Weights of a small GPT-style language model, trained from scratch on English Wikipedia: 12 layers, tied embeddings.
Each number is 50 + 12 x the weight over its row's rms, rounded and kept within 0 to 99. Layers, rows and columns count from 0. The size before them is the row's rms in percent of the matrix's.

# up: layer 8 MLP up, 896x224, rms 0.163, rows 691-750, columns 56-111
# down: layer 8 MLP down (transposed), 896x224, rms 0.169, rows 691-750, columns 56-111
up691 104:31 75 42 43 50 67 54 38 59 51 51 59 26 47 34 58 48 45 62 48 55 54 43 39 61 57 46 68 48 69 36 54 38 45 39 66 49 49 70 54 53 53 45 37 31 52 64 47 34 46 37 56 48 55 63 71
down691 103:37 52 73 52 53 42 58 59 70 34 77 60 60 42 47 44 59 43 37 59 38 46 69 44 41 67 52 62 42 48 42 48 47 52 46 37 22 54 84 59 47 72 47 49 54 49 46 65 41 44 52 57 54 59 64 55
up692 098:40 60 52 36 41 53 56 51 68 27 49 60 53 39 29 51 52 28 36 49 50 33 62 46 31 61 43 50 74 41 50 40 52 59 52 52 50 52 33 33 54 58 26 60 47 53 53 56 45 52 44 23 30 59 56 48
down692 097:73 44 52 38 42 59 46 61 57 52 52 68 43 25 34 55 52 36 56 80 38 40 67 67 43 35 42 53 56 75 52 52 50 52 59 34 50 47 53 81 46 53 41 44 48 28 34 52 66 47 48 62 45 71 62 25
up693 102:73 66 69 54 46 38 29 43 44 66 41 54 54 55 44 78 36 43 62 41 51 51 57 53 63 72 37 70 59 60 63 62 59 32 48 47 33 42 71 45 37 60 49 66 47 40 54 50 51 57 41 60 35 61 41 45
down693 094:37 55 52 51 49 70 59 55 36 70 36 64 52 43 41 36 41 33 41 57 55 34 49 54 54 43 59 36 45 43 23 49 49 47 54 48 74 37 29 60 58 58 41 19 37 36 47 60 62 35 45 31 70 44 62 22
up694 102:46 36 59 59 43 58 51 62 32 54 45 51 44 62 56 55 54 45 68 36 66 72 53 54 66 30 49 36 57 45 44 56 60 53 38 47 57 43 51 49 43 51 31 67 47 29 48 45 59 40 64 76 30 48 46 42
down694 101:45 37 59 56 62 57 60 29 43 35 52 57 56 67 49 27 56 60 42 44 56 48 46 36 31 59 45 37 38 33 52 64 57 36 45 42 43 52 46 45 45 52 55 45 60 57 31 51 43 42 55 24 50 47 44 48
up695 095:63 47 66 62 54 55 55 44 60 33 57 64 47 63 46 47 60 55 56 39 40 52 46 50 57 72 37 72 61 61 53 55 30 66 55 49 45 42 64 40 41 26 45 54 59 44 53 44 44 65 64 60 43 33 55 53
down695 100:48 42 57 39 62 53 57 30 47 54 60 48 35 63 71 53 28 53 34 64 59 54 51 48 46 62 48 48 46 55 64 40 71 57 49 64 55 41 53 52 44 49 41 39 27 51 66 51 59 42 45 37 54 54 36 55
up696 096:48 37 49 57 53 72 59 43 27 47 68 51 66 75 62 42 43 36 54 63 30 43 48 60 54 67 44 39 70 50 56 40 54 62 55 48 48 28 54 43 46 56 70 56 49 58 52 43 40 42 53 46 66 43 56 46
down696 087:25 26 39 51 48 44 39 42 64 44 56 83 58 70 41 46 45 60 28 46 67 53 56 59 52 34 39 47 52 38 43 46 39 59 42 53 31 48 43 45 42 58 38 37 73 42 42 40 41 49 48 60 56 32 36 37
up697 104:64 59 53 40 51 73 51 49 41 53 47 54 50 60 54 54 34 59 57 65 42 43 39 38 43 37 40 79 48 65 32 54 32 54 43 46 43 62 44 32 57 39 54 57 69 46 48 57 42 31 60 51 64 47 69 56
down697 111:41 51 41 46 73 50 66 64 47 61 24 47 66 33 38 36 26 58 38 43 58 40 21 50 39 46 66 49 37 76 54 52 47 45 44 48 50 46 41 67 57 63 71 58 62 64 39 47 39 70 55 46 83 53 56 64
up698 101:57 46 66 39 50 49 52 63 79 75 54 59 48 51 82 41 47 29 55 45 64 42 58 56 65 50 44 45 51 70 53 43 60 54 50 35 59 49 49 45 70 58 49 54 73 48 46 54 53 58 33 49 60 46 71 42
down698 099:57 56 37 55 50 45 43 40 29 61 31 43 45 38 25 37 62 50 35 50 44 51 68 28 56 38 48 50 46 45 53 57 57 48 50 37 39 22 65 50 51 57 58 80 63 50 54 45 61 66 71 42 64 58 36 30
up699 099:19 45 43 60 60 38 42 56 65 57 52 69 55 60 49 42 51 45 46 44 51 68 50 57 51 49 30 29 35 60 54 38 50 43 63 62 63 58 47 34 55 57 69 57 27 65 65 54 39 42 43 50 65 51 52 63
down699 105:59 48 59 56 39 50 26 70 16 50 50 54 55 59 70 73 36 68 50 45 58 56 25 87 52 54 74 61 42 49 47 52 64 58 44 65 42 50 52 31 44 42 62 48 50 44 56 61 33 57 54 69 44 57 36 58
up700 102:51 37 55 59 41 40 57 68 65 58 53 45 52 50 52 43 48 52 48 37 66 56 48 63 60 49 37 48 36 46 47 57 39 39 39 32 45 51 55 36 67 47 60 26 45 55 36 57 42 54 44 54 44 61 39 53
down700 103:58 42 68 53 63 34 55 40 47 74 41 40 47 47 41 52 59 63 51 46 36 43 35 77 50 44 33 49 23 48 45 55 42 26 40 65 43 39 62 62 55 60 56 32 38 29 61 57 51 56 66 69 43 38 28 40
up701 101:45 60 54 59 36 38 42 55 40 58 27 47 56 59 27 51 34 54 70 65 24 32 69 54 61 41 67 67 33 37 54 43 48 56 49 49 54 34 33 52 34 74 51 57 62 67 62 63 41 47 42 55 44 52 61 53
down701 100:52 50 67 50 59 42 54 56 61 36 65 42 56 53 43 47 66 44 30 62 42 67 65 67 47 32 46 64 48 27 39 44 31 29 65 62 43 54 66 43 62 49 34 65 66 59 50 41 59 62 50 33 50 57 47 25
up702 102:57 60 57 60 35 45 38 65 51 46 58 43 55 68 59 41 61 38 62 54 42 50 58 49 36 57 50 36 51 59 53 31 42 37 43 66 19 55 55 75 45 71 47 49 56 35 61 57 45 51 61 49 62 65 64 27
down702 103:49 54 48 20 58 56 65 37 33 45 39 30 59 61 41 48 51 52 35 55 61 52 29 51 39 46 49 54 54 76 41 45 36 48 57 44 58 66 61 31 47 38 52 54 55 18 48 38 44 50 71 69 65 59 51 38
up703 105:52 68 45 74 42 36 45 64 70 45 48 63 60 37 47 54 48 51 45 35 68 50 48 53 56 69 64 72 47 38 52 60 60 66 61 38 56 71 58 50 40 53 41 53 76 62 63 62 59 39 54 27 51 52 44 65
down703 114:42 53 62 42 45 67 38 62 44 54 42 51 55 48 46 57 39 43 57 40 36 72 23 56 33 60 66 68 63 51 39 46 34 32 48 41 79 19 48 57 52 32 53 44 61 41 49 52 52 24 36 51 77 31 60 68
up704 098:62 36 61 47 61 52 30 48 52 61 61 29 54 45 48 34 59 54 60 40 27 54 41 53 61 43 63 58 53 63 50 44 54 53 65 50 47 35 68 53 48 30 38 36 51 34 71 39 60 25 58 65 34 59 39 70
down704 095:27 45 55 45 39 40 28 50 52 48 39 44 51 55 63 42 48 28 41 63 56 44 45 44 36 26 59 61 58 19 43 51 45 70 60 54 57 42 36 52 66 61 51 37 48 50 34 53 44 34 64 28 60 31 45 44
up705 088:48 50 61 43 68 45 54 49 51 47 38 70 66 33 35 62 54 51 37 56 40 59 66 59 57 61 81 63 32 32 53 45 51 39 56 49 58 41 28 47 43 27 55 51 53 52 42 40 42 48 45 34 78 52 56 58
down705 091:57 46 46 40 57 57 46 70 38 55 52 32 57 34 58 53 46 53 51 32 43 49 42 44 67 28 61 49 38 59 36 50 60 43 33 45 50 49 61 70 59 54 49 34 36 42 67 30 44 59 59 73 32 32 60 50
up706 095:38 48 43 46 55 59 67 57 31 40 45 54 36 62 47 45 62 47 52 49 69 64 46 35 50 65 57 57 61 51 46 53 41 48 48 46 24 55 53 57 58 62 50 45 51 51 57 75 36 35 45 56 39 40 35 57
down706 111:62 56 46 47 47 36 40 40 47 46 56 53 68 41 55 62 38 43 38 60 72 67 54 51 47 45 49 43 69 78 36 61 47 67 34 42 53 38 31 79 55 43 59 45 66 47 35 55 31 59 52 62 54 47 51 56
up707 098:57 56 58 60 46 38 51 69 39 58 59 47 44 48 78 54 57 44 75 62 54 53 51 39 67 61 31 54 48 35 44 74 24 64 52 68 52 56 54 66 78 48 54 60 60 56 48 42 33 55 39 31 50 58 48 55
down707 099:52 44 44 40 48 49 40 46 33 43 52 47 55 46 59 47 32 51 67 49 48 56 36 55 54 66 44 43 46 63 66 37 69 30 35 55 48 47 56 50 50 56 28 56 51 50 55 51 44 47 48 76 51 56 50 49
up708 103:49 50 57 57 43 52 58 44 44 36 46 51 47 53 32 35 48 39 37 45 58 43 66 56 50 60 45 35 38 17 40 62 59 52 49 67 29 61 05 50 50 61 48 46 40 85 57 54 46 59 60 58 44 42 29 50
down708 099:36 49 47 57 39 42 65 41 55 39 41 66 61 55 59 52 49 57 55 37 58 50 59 24 41 47 53 54 42 31 51 38 37 46 49 50 53 51 60 66 43 58 43 60 85 57 39 35 62 62 63 49 63 71 60 63
up709 096:35 56 32 59 66 42 52 74 46 46 52 56 35 38 54 47 54 27 49 45 47 33 46 43 53 50 54 49 58 41 63 53 33 51 57 72 58 50 67 40 51 59 37 55 81 58 77 74 24 49 52 37 49 29 52 41
down709 099:38 70 44 52 41 54 57 69 59 58 51 32 57 48 45 51 48 70 61 63 30 37 67 50 47 36 57 47 54 45 30 40 53 60 33 65 41 52 52 68 64 47 33 51 54 43 24 47 43 72 69 54 65 26 49 46
up710 100:74 43 51 60 63 68 48 55 71 43 25 39 51 48 65 25 48 55 71 45 61 41 60 68 59 51 57 30 66 66 53 36 44 47 56 56 36 45 39 64 44 58 45 41 41 62 53 55 40 80 50 48 60 55 37 68
down710 098:87 53 34 33 59 51 41 46 41 52 39 48 47 58 19 36 17 47 41 39 70 52 63 32 46 47 35 60 36 51 45 51 55 50 42 43 32 60 49 41 46 60 43 63 56 43 55 31 55 50 39 68 55 35 68 33
up711 090:48 33 25 40 64 53 42 62 65 38 49 58 34 72 50 82 62 56 41 55 52 56 29 48 57 64 63 60 53 45 63 69 53 59 53 51 70 23 43 41 51 57 39 53 62 58 43 31 64 60 41 56 45 53 74 70
down711 095:51 38 57 48 40 72 47 45 25 35 53 56 57 64 51 45 59 62 49 33 54 37 59 69 40 54 37 38 62 32 50 53 37 38 47 51 26 29 43 52 57 70 45 45 55 51 63 42 43 36 49 25 50 45 60 29
up712 095:44 41 44 54 74 52 51 39 68 69 44 51 37 48 41 50 62 24 49 43 51 57 32 63 38 76 58 55 19 44 38 31 41 47 62 40 53 48 78 54 56 41 64 48 29 55 69 34 46 39 32 57 39 59 48 51
down712 096:37 36 41 51 31 49 49 57 37 52 51 51 74 41 28 66 71 49 34 66 73 58 43 51 53 23 55 37 57 58 63 42 60 48 34 55 60 38 31 52 53 48 35 61 52 47 22 55 52 24 72 46 61 55 51 52
up713 104:35 76 45 50 41 49 62 50 70 58 57 31 50 47 55 55 81 44 35 35 56 32 54 35 55 53 43 57 68 72 68 50 78 82 64 68 47 41 44 49 48 50 59 52 55 59 32 52 43 33 46 62 56 33 48 32
down713 087:35 57 48 60 51 52 69 49 40 47 39 71 65 54 57 63 54 64 61 47 53 63 51 56 59 62 70 61 56 51 57 42 46 49 48 76 62 52 50 49 68 37 54 42 54 34 68 72 48 62 48 47 68 60 38 45
up714 099:65 31 72 49 46 61 39 28 59 35 70 25 39 34 54 62 27 43 49 64 63 43 47 57 43 34 37 38 35 66 59 60 16 49 53 47 67 59 51 55 57 57 61 70 40 32 57 51 59 47 28 66 45 64 60 26
down714 109:60 52 58 57 65 53 49 44 26 60 39 34 58 63 46 27 37 54 61 41 70 44 36 31 32 34 39 45 14 85 45 46 33 74 34 57 70 63 70 33 64 40 52 45 43 37 43 58 52 35 41 54 67 41 44 50
up715 095:69 38 55 36 62 39 46 82 66 47 60 72 47 78 52 52 48 52 45 37 69 27 45 67 41 54 61 45 72 41 59 53 51 48 47 37 25 63 64 49 47 61 53 28 56 56 41 85 64 46 51 42 53 57 29 47
down715 098:73 47 39 57 57 50 63 83 56 54 68 32 50 41 42 67 28 58 53 34 54 45 51 60 44 77 57 54 44 43 60 51 65 71 62 55 65 57 35 34 59 36 43 64 54 47 56 73 52 59 59 36 59 51 47 65
up716 092:45 38 49 49 55 41 37 54 35 47 37 42 53 51 58 41 54 38 58 71 40 53 46 30 54 56 39 38 35 50 48 50 62 47 43 61 73 19 60 49 51 32 19 56 27 58 67 55 46 40 62 60 56 39 42 67
down716 090:39 59 50 11 33 43 39 30 50 54 46 46 69 37 50 62 54 77 70 48 35 46 54 67 40 32 65 37 28 56 42 48 28 57 26 41 43 60 64 56 24 49 47 66 53 59 43 38 49 48 71 67 46 87 62 58
up717 090:54 54 48 46 80 66 64 47 65 56 42 44 35 70 24 64 46 35 48 61 58 36 48 43 67 51 70 50 67 65 22 54 56 35 67 51 40 46 51 47 43 54 59 49 76 47 78 66 31 66 42 57 52 49 36 52
down717 098:37 51 56 46 55 43 68 49 48 44 30 30 55 70 63 50 49 59 66 61 39 40 44 56 46 41 45 32 57 66 65 59 34 38 48 59 48 65 43 34 68 64 51 40 42 36 31 29 44 54 31 57 54 53 53 67
up718 092:65 24 56 49 47 48 63 58 82 56 32 48 62 63 54 52 40 42 55 48 46 52 47 64 56 69 50 43 56 24 46 44 82 50 46 56 46 68 35 66 50 44 53 49 63 48 69 53 49 21 41 52 36 53 76 30
down718 096:66 59 54 40 42 47 76 46 23 49 32 49 62 75 57 51 38 31 27 51 58 32 41 55 51 60 53 31 44 62 47 44 69 43 44 51 36 44 64 30 37 51 54 37 44 57 57 72 51 59 51 52 48 63 62 77
up719 108:53 46 43 35 52 58 63 63 57 37 64 43 47 67 52 50 44 60 44 15 36 42 65 60 47 80 58 64 44 44 26 62 55 50 40 28 75 45 50 45 51 56 49 44 74 49 45 58 58 42 51 40 39 37 35 52
down719 111:52 43 58 35 54 42 62 36 36 59 54 44 68 46 49 31 43 61 51 53 43 29 55 62 32 25 63 51 74 50 48 40 40 51 48 51 57 45 51 47 58 73 66 48 56 49 45 44 64 42 66 59 44 35 34 47
up720 106:51 42 52 28 63 55 60 49 45 48 51 48 36 52 41 25 57 55 84 53 84 44 53 55 45 62 48 42 50 46 51 47 32 58 57 57 20 43 50 50 55 61 51 47 60 59 61 82 74 49 70 43 58 55 34 60
down720 108:44 50 60 57 41 44 32 37 52 46 44 70 35 61 70 50 40 65 27 63 55 55 57 51 54 50 52 40 35 66 74 23 44 25 48 50 63 65 34 56 36 57 64 29 51 43 08 42 56 45 47 64 41 47 68 57
up721 092:69 33 62 58 55 47 38 41 33 31 29 54 64 60 69 47 37 31 44 51 43 67 39 24 69 56 37 57 42 47 51 68 61 78 35 58 60 51 58 35 30 46 72 31 64 60 82 42 62 59 35 45 45 60 54 62
down721 090:44 66 43 58 36 57 67 37 70 46 45 53 41 61 41 64 44 67 57 51 41 32 65 40 19 45 63 39 62 26 50 44 37 35 77 48 54 49 35 49 57 53 49 67 71 31 58 57 81 23 62 56 32 25 40 59
up722 098:43 53 70 39 56 54 53 45 56 59 56 58 39 52 24 66 51 71 57 58 37 45 42 54 61 32 38 52 61 38 38 61 54 34 60 56 53 49 56 45 69 40 63 54 56 48 33 57 35 63 61 42 48 64 46 39
down722 092:55 70 39 45 28 54 60 61 43 35 57 26 64 43 45 51 54 56 27 63 43 63 56 54 45 33 42 37 35 65 68 50 51 54 65 51 47 55 67 51 45 43 42 51 24 66 59 69 78 51 30 72 51 48 70 62
up723 100:37 33 74 44 40 57 47 57 32 41 52 54 28 51 57 40 40 40 43 35 42 66 61 43 69 32 43 35 77 68 57 35 38 49 54 24 45 51 60 55 42 61 45 42 63 78 54 43 62 33 72 57 72 40 57 56
down723 103:47 52 71 61 62 35 51 49 39 59 71 70 58 55 63 67 63 61 57 40 53 48 67 36 58 51 31 65 42 58 67 54 44 42 45 54 50 41 56 49 59 53 47 59 45 42 36 45 61 45 31 56 72 36 36 57
up724 094:42 56 40 54 64 48 35 32 59 59 72 54 34 41 43 58 36 30 49 53 42 51 41 44 71 82 63 47 67 54 57 40 45 51 52 40 53 35 39 69 50 50 65 46 54 64 58 40 40 58 67 29 55 56 54 40
down724 094:54 43 44 35 68 64 55 74 48 56 63 39 52 50 65 72 47 60 45 46 45 60 29 61 77 38 45 56 59 43 73 53 58 36 49 55 50 43 48 62 51 60 62 44 53 52 46 21 50 59 67 53 56 86 52 49
up725 102:36 33 40 59 40 33 36 36 32 39 64 53 48 51 32 53 42 34 77 67 52 50 55 47 49 54 43 62 28 44 65 42 60 35 57 56 63 39 56 27 31 47 56 36 47 61 51 56 45 69 60 49 47 56 54 58
down725 104:42 65 54 47 57 43 55 55 76 56 28 47 44 47 64 78 41 44 60 49 41 44 37 66 42 61 43 68 60 38 46 33 59 66 54 37 72 55 62 54 58 50 59 59 46 52 36 38 71 40 63 48 59 44 19 38
up726 103:46 26 56 49 44 41 57 51 46 55 63 44 53 58 56 55 45 46 81 54 35 37 39 55 22 41 45 57 67 38 56 74 56 53 75 58 37 40 45 49 41 45 78 56 54 45 47 71 66 52 43 60 46 45 33 58
down726 104:28 72 46 56 44 48 56 59 49 37 55 53 56 49 27 44 51 67 24 64 35 67 76 40 59 45 47 61 34 49 50 56 54 63 39 44 49 57 66 66 65 45 17 47 71 37 47 50 45 48 50 33 51 66 57 29
up727 104:46 35 63 54 55 67 61 49 58 46 54 62 56 37 48 59 50 51 38 57 43 50 41 35 74 25 52 55 76 56 62 37 65 44 52 42 46 32 55 47 32 66 62 59 62 54 58 51 24 60 57 35 49 63 48 67
down727 097:32 53 58 64 71 28 32 45 63 55 55 56 52 56 43 24 66 47 64 52 65 51 48 30 24 59 33 60 67 44 52 54 44 35 38 61 39 48 52 43 53 25 73 47 42 47 60 55 64 33 54 32 49 56 69 55
up728 099:46 64 43 63 73 31 35 49 73 53 51 33 76 43 55 26 61 45 52 76 25 26 62 54 58 48 51 61 55 44 59 40 67 35 80 33 58 53 41 30 55 27 51 58 59 45 40 50 44 69 46 61 56 54 41 33
down728 098:63 40 40 70 57 61 38 42 34 33 49 64 45 50 39 42 41 44 43 56 44 72 44 57 66 60 60 40 37 57 31 25 54 44 70 50 47 62 47 42 21 33 51 42 54 53 54 43 29 68 49 51 56 53 58 60
up729 096:52 40 18 28 54 70 54 55 45 36 22 66 45 62 54 33 69 33 59 69 61 43 55 69 35 56 44 50 50 54 74 55 43 63 66 61 46 32 51 49 72 40 70 41 57 63 56 56 52 45 60 42 53 61 64 40
down729 093:26 64 37 52 53 47 37 47 37 46 50 38 83 47 40 64 42 48 67 36 26 48 47 44 59 39 56 39 44 50 78 34 29 68 47 58 60 53 51 48 71 56 46 57 53 50 58 42 63 48 53 35 72 37 49 56
up730 095:47 71 65 42 46 49 54 48 34 34 49 64 46 57 80 45 66 41 64 56 54 67 26 67 50 47 47 62 42 34 55 33 72 46 65 41 31 64 36 51 72 53 50 34 72 50 29 47 54 62 58 50 60 60 51 46
down730 092:52 55 22 73 60 54 44 45 57 50 49 49 36 45 46 33 28 41 56 64 47 47 44 56 51 39 45 40 61 51 44 23 55 70 40 62 62 53 46 49 59 70 59 40 63 30 44 46 46 23 43 50 66 40 41 36
up731 100:44 38 50 52 58 49 38 58 44 27 65 37 51 38 61 61 27 51 53 44 52 43 77 55 50 67 64 43 55 47 84 50 26 46 52 58 36 50 33 34 34 70 59 33 46 47 56 33 48 47 57 43 56 55 33 49
down731 099:63 54 61 53 42 42 41 31 76 44 50 44 63 50 59 40 43 64 67 53 41 55 58 42 43 36 15 55 56 53 52 35 49 44 54 63 52 54 47 40 40 44 79 50 59 49 52 54 52 44 64 61 42 40 43 55
up732 103:42 45 63 56 43 45 47 26 43 56 36 41 48 40 36 53 43 59 67 49 56 40 55 54 45 56 71 55 45 54 55 45 46 32 51 72 55 50 50 60 60 36 60 28 55 48 35 36 43 56 66 23 56 57 50 54
down732 099:67 72 58 09 38 55 52 38 63 56 22 37 58 44 36 42 58 54 48 55 47 32 40 53 59 52 62 34 58 47 56 56 40 68 64 60 56 29 32 48 47 44 56 45 55 38 61 39 29 54 41 40 29 47 50 45
up733 105:44 26 55 59 43 22 53 68 83 67 51 58 53 47 61 64 31 30 44 57 51 45 55 55 53 58 57 56 52 48 46 47 37 53 45 58 53 44 52 51 36 48 56 66 55 62 52 52 53 28 47 35 47 73 42 39
down733 100:62 32 77 44 51 50 26 50 49 72 65 60 65 58 49 52 45 54 62 42 68 53 66 59 68 56 62 60 40 64 36 48 54 49 62 14 55 61 52 32 54 48 52 51 54 36 44 49 72 29 57 48 45 31 41 44
up734 113:56 63 56 47 44 54 28 44 65 46 59 28 42 46 47 41 62 35 64 59 55 70 80 52 39 32 39 29 58 52 58 35 39 60 48 44 63 45 46 38 36 63 66 43 40 49 54 54 47 45 28 52 54 45 62 51
down734 115:50 42 49 57 40 55 37 61 51 50 43 61 51 55 28 61 47 43 53 51 53 10 47 53 47 60 44 58 50 30 55 52 65 41 48 58 67 43 40 35 48 41 48 63 35 28 60 36 63 28 45 67 58 51 56 49
up735 096:50 41 48 48 66 60 45 52 33 59 56 65 40 59 51 48 57 47 55 53 47 74 49 26 63 60 49 51 62 42 40 42 62 71 48 52 61 45 62 46 71 51 54 52 55 41 55 63 35 48 48 51 52 50 49 52
down735 094:49 55 42 39 66 62 42 54 43 58 79 42 58 51 67 66 45 33 30 63 61 53 51 34 63 56 74 25 58 38 58 50 74 52 35 57 56 35 52 56 41 51 36 49 68 31 43 66 62 73 31 56 50 49 33 31
up736 105:60 47 46 43 53 58 41 49 61 58 65 41 52 47 51 55 55 32 22 51 53 50 51 49 67 67 51 54 57 65 47 49 39 39 52 43 66 44 67 33 71 38 58 48 37 60 40 48 42 53 58 35 50 48 31 56
down736 094:55 65 68 36 56 52 72 55 46 41 59 51 46 57 52 23 65 66 57 50 35 43 34 67 25 53 44 64 40 64 52 28 43 59 39 43 32 74 50 66 34 57 46 69 56 31 41 60 47 62 56 63 39 41 52 60
up737 107:53 39 51 53 46 41 59 42 57 50 49 37 34 30 29 52 41 45 47 40 44 36 64 32 54 61 41 39 59 55 59 52 63 58 53 28 24 39 39 57 48 71 65 50 43 60 49 52 40 40 20 49 50 51 41 43
down737 106:60 41 38 58 28 55 55 68 57 54 54 30 60 59 57 82 39 45 59 35 43 35 46 49 36 42 37 45 54 52 91 79 51 62 68 44 22 40 40 36 39 58 72 45 58 34 56 27 46 67 61 57 53 41 37 78
up738 100:58 41 38 38 53 30 65 39 50 25 57 63 63 54 52 33 56 46 63 39 55 35 52 44 32 49 74 48 61 45 52 61 46 62 68 30 63 39 44 53 62 44 35 40 27 59 52 55 44 56 50 58 39 50 19 52
down738 093:30 42 50 62 82 30 46 49 50 56 43 60 61 56 35 67 62 42 58 35 41 59 47 41 62 45 72 45 39 63 53 51 40 54 31 45 84 52 54 42 44 46 60 56 35 38 43 50 46 33 38 46 63 19 52 55
up739 109:59 50 66 45 69 46 41 53 37 44 39 45 65 36 60 41 38 56 41 55 59 46 36 57 33 55 40 39 34 26 59 64 48 65 55 48 41 33 53 50 60 53 76 50 56 53 56 54 47 35 44 31 56 48 57 73
down739 101:28 49 46 39 40 52 52 52 47 61 56 55 23 38 74 45 67 55 36 43 64 58 64 57 42 75 87 72 59 46 33 85 56 51 52 44 62 41 45 38 42 54 38 54 43 59 40 33 44 46 48 35 53 41 54 36
up740 094:58 47 44 41 47 40 50 40 57 65 85 46 60 66 46 45 56 32 58 31 53 23 39 64 58 66 55 41 55 47 71 33 74 36 55 52 47 38 39 67 48 53 48 50 62 73 49 43 48 37 41 39 57 31 60 61
down740 098:71 51 35 37 42 61 46 35 61 34 73 44 52 51 44 60 54 56 41 62 55 47 57 27 50 63 33 43 64 52 59 61 66 42 43 50 51 46 66 54 80 59 49 51 62 71 39 35 42 49 34 44 36 52 29 51
up741 101:50 25 62 54 45 59 38 53 49 23 44 45 46 59 70 47 71 68 59 53 52 42 38 73 53 92 52 41 71 50 56 38 43 72 51 49 49 57 43 40 42 57 36 53 58 65 49 43 46 66 60 58 57 49 65 47
down741 108:47 66 35 50 39 39 47 58 44 39 56 33 48 19 63 56 71 60 59 35 20 47 56 64 61 49 62 48 60 51 31 39 44 67 52 52 38 62 40 46 36 55 55 60 70 69 52 40 69 64 44 52 42 28 25 65
up742 095:66 37 60 37 38 43 56 56 43 52 28 38 49 72 54 48 34 55 62 48 44 53 16 62 41 55 66 55 61 52 75 50 30 56 27 52 49 39 51 50 34 30 45 57 41 53 45 25 67 37 41 19 53 45 66 54
down742 096:39 39 59 50 54 49 60 53 46 46 46 52 41 60 41 48 46 46 59 49 41 64 49 47 15 46 99 61 51 38 33 45 59 40 67 46 34 50 43 48 34 54 68 52 60 29 45 48 50 36 51 66 28 28 45 58
up743 097:68 41 54 76 45 55 52 50 51 38 57 40 61 65 55 69 56 50 48 48 47 32 57 58 68 66 40 25 55 69 52 43 43 31 76 38 52 64 61 28 46 51 65 70 64 43 71 61 41 45 50 32 40 39 56 42
down743 086:48 37 56 51 33 45 46 40 26 58 49 24 80 43 66 55 58 60 55 57 23 25 44 58 44 49 55 50 44 37 51 40 37 62 52 67 51 40 79 47 63 54 43 40 58 53 59 68 37 65 47 66 44 68 37 44
up744 100:51 61 67 45 65 68 72 31 52 48 46 45 41 55 63 53 56 49 30 58 63 69 52 51 43 63 46 19 63 34 58 45 41 46 34 60 50 43 66 55 80 60 31 59 53 60 49 68 63 63 62 70 57 36 59 51
down744 097:45 49 42 69 51 23 49 64 52 25 62 51 52 47 37 60 56 56 48 40 30 50 56 49 66 51 62 65 66 57 41 33 68 47 45 43 41 34 53 56 52 52 46 61 39 47 67 44 60 66 33 50 49 62 47 61
up745 107:55 49 59 60 36 59 45 36 28 59 41 60 51 52 58 69 38 52 56 55 58 52 48 42 53 70 41 46 50 58 27 71 41 62 40 81 56 50 56 41 49 55 64 46 47 45 63 65 68 71 50 79 47 48 68 66
down745 103:67 49 69 48 50 51 50 23 36 50 52 41 48 58 66 41 41 59 40 34 55 57 67 66 70 39 65 52 60 55 45 56 63 59 69 61 50 65 64 59 34 76 68 27 76 39 56 63 55 27 47 58 34 58 57 51
up746 103:33 39 33 37 40 53 38 50 44 51 59 69 38 44 44 65 70 51 63 60 47 57 46 64 55 39 27 67 69 46 54 58 57 63 28 58 57 53 41 46 66 42 47 77 43 43 50 51 52 54 32 70 37 54 45 41
down746 099:43 50 36 35 54 56 61 50 43 57 48 31 39 47 51 43 56 54 75 56 30 45 56 49 65 55 79 51 41 60 29 51 53 61 65 59 47 34 27 37 58 60 51 33 53 68 70 55 33 35 61 55 33 53 37 53
up747 092:56 60 67 47 60 55 13 31 48 47 77 94 44 35 59 55 30 43 54 38 59 44 54 62 49 54 59 44 41 53 54 65 37 27 46 37 62 32 61 62 39 45 50 41 48 53 53 51 66 61 48 51 49 41 58 40
down747 099:74 45 52 67 47 44 67 43 51 72 51 53 49 62 32 49 55 71 38 60 64 46 75 38 38 59 55 50 63 25 46 50 50 56 63 83 60 55 56 42 37 46 35 63 55 56 36 39 37 41 66 62 36 51 51 64
up748 100:60 41 34 21 63 20 48 53 62 64 52 39 28 38 55 55 36 48 32 42 52 39 50 53 71 85 45 39 44 35 61 40 50 62 35 78 21 85 33 47 44 42 56 47 45 76 30 44 63 50 42 56 52 52 41 65
down748 097:73 72 49 59 58 48 49 42 59 53 45 58 56 56 45 54 37 42 63 37 51 38 41 62 46 16 59 56 45 56 46 34 29 70 33 66 45 57 35 66 61 66 31 52 53 51 52 44 41 37 49 45 38 44 62 39
up749 105:46 34 61 51 61 37 47 77 46 55 50 60 33 52 52 67 63 51 46 64 44 34 57 49 60 47 51 43 40 58 51 60 39 54 54 32 50 60 48 41 28 77 48 39 65 36 63 57 36 24 32 34 46 56 44 63
down749 109:56 54 74 41 64 59 43 33 29 41 54 66 24 39 50 47 35 36 55 47 30 64 54 73 77 47 64 48 48 64 48 40 50 61 58 36 46 44 68 44 44 61 66 43 72 41 50 37 53 38 49 58 39 34 38 43
up750 096:41 80 25 60 70 63 44 44 60 70 47 51 49 54 66 76 37 34 64 50 49 53 49 47 58 48 47 57 59 39 28 43 29 55 65 53 51 46 75 46 52 71 26 34 43 62 55 54 43 37 49 45 48 44 50 30
down750 101:51 55 65 72 52 67 56 62 65 60 45 47 49 47 50 57 40 28 38 62 54 53 63 48 33 49 35 57 46 38 42 46 38 46 25 70 42 74 38 53 85 63 52 56 26 32 62 37 57 71 41 37 56 31 56 66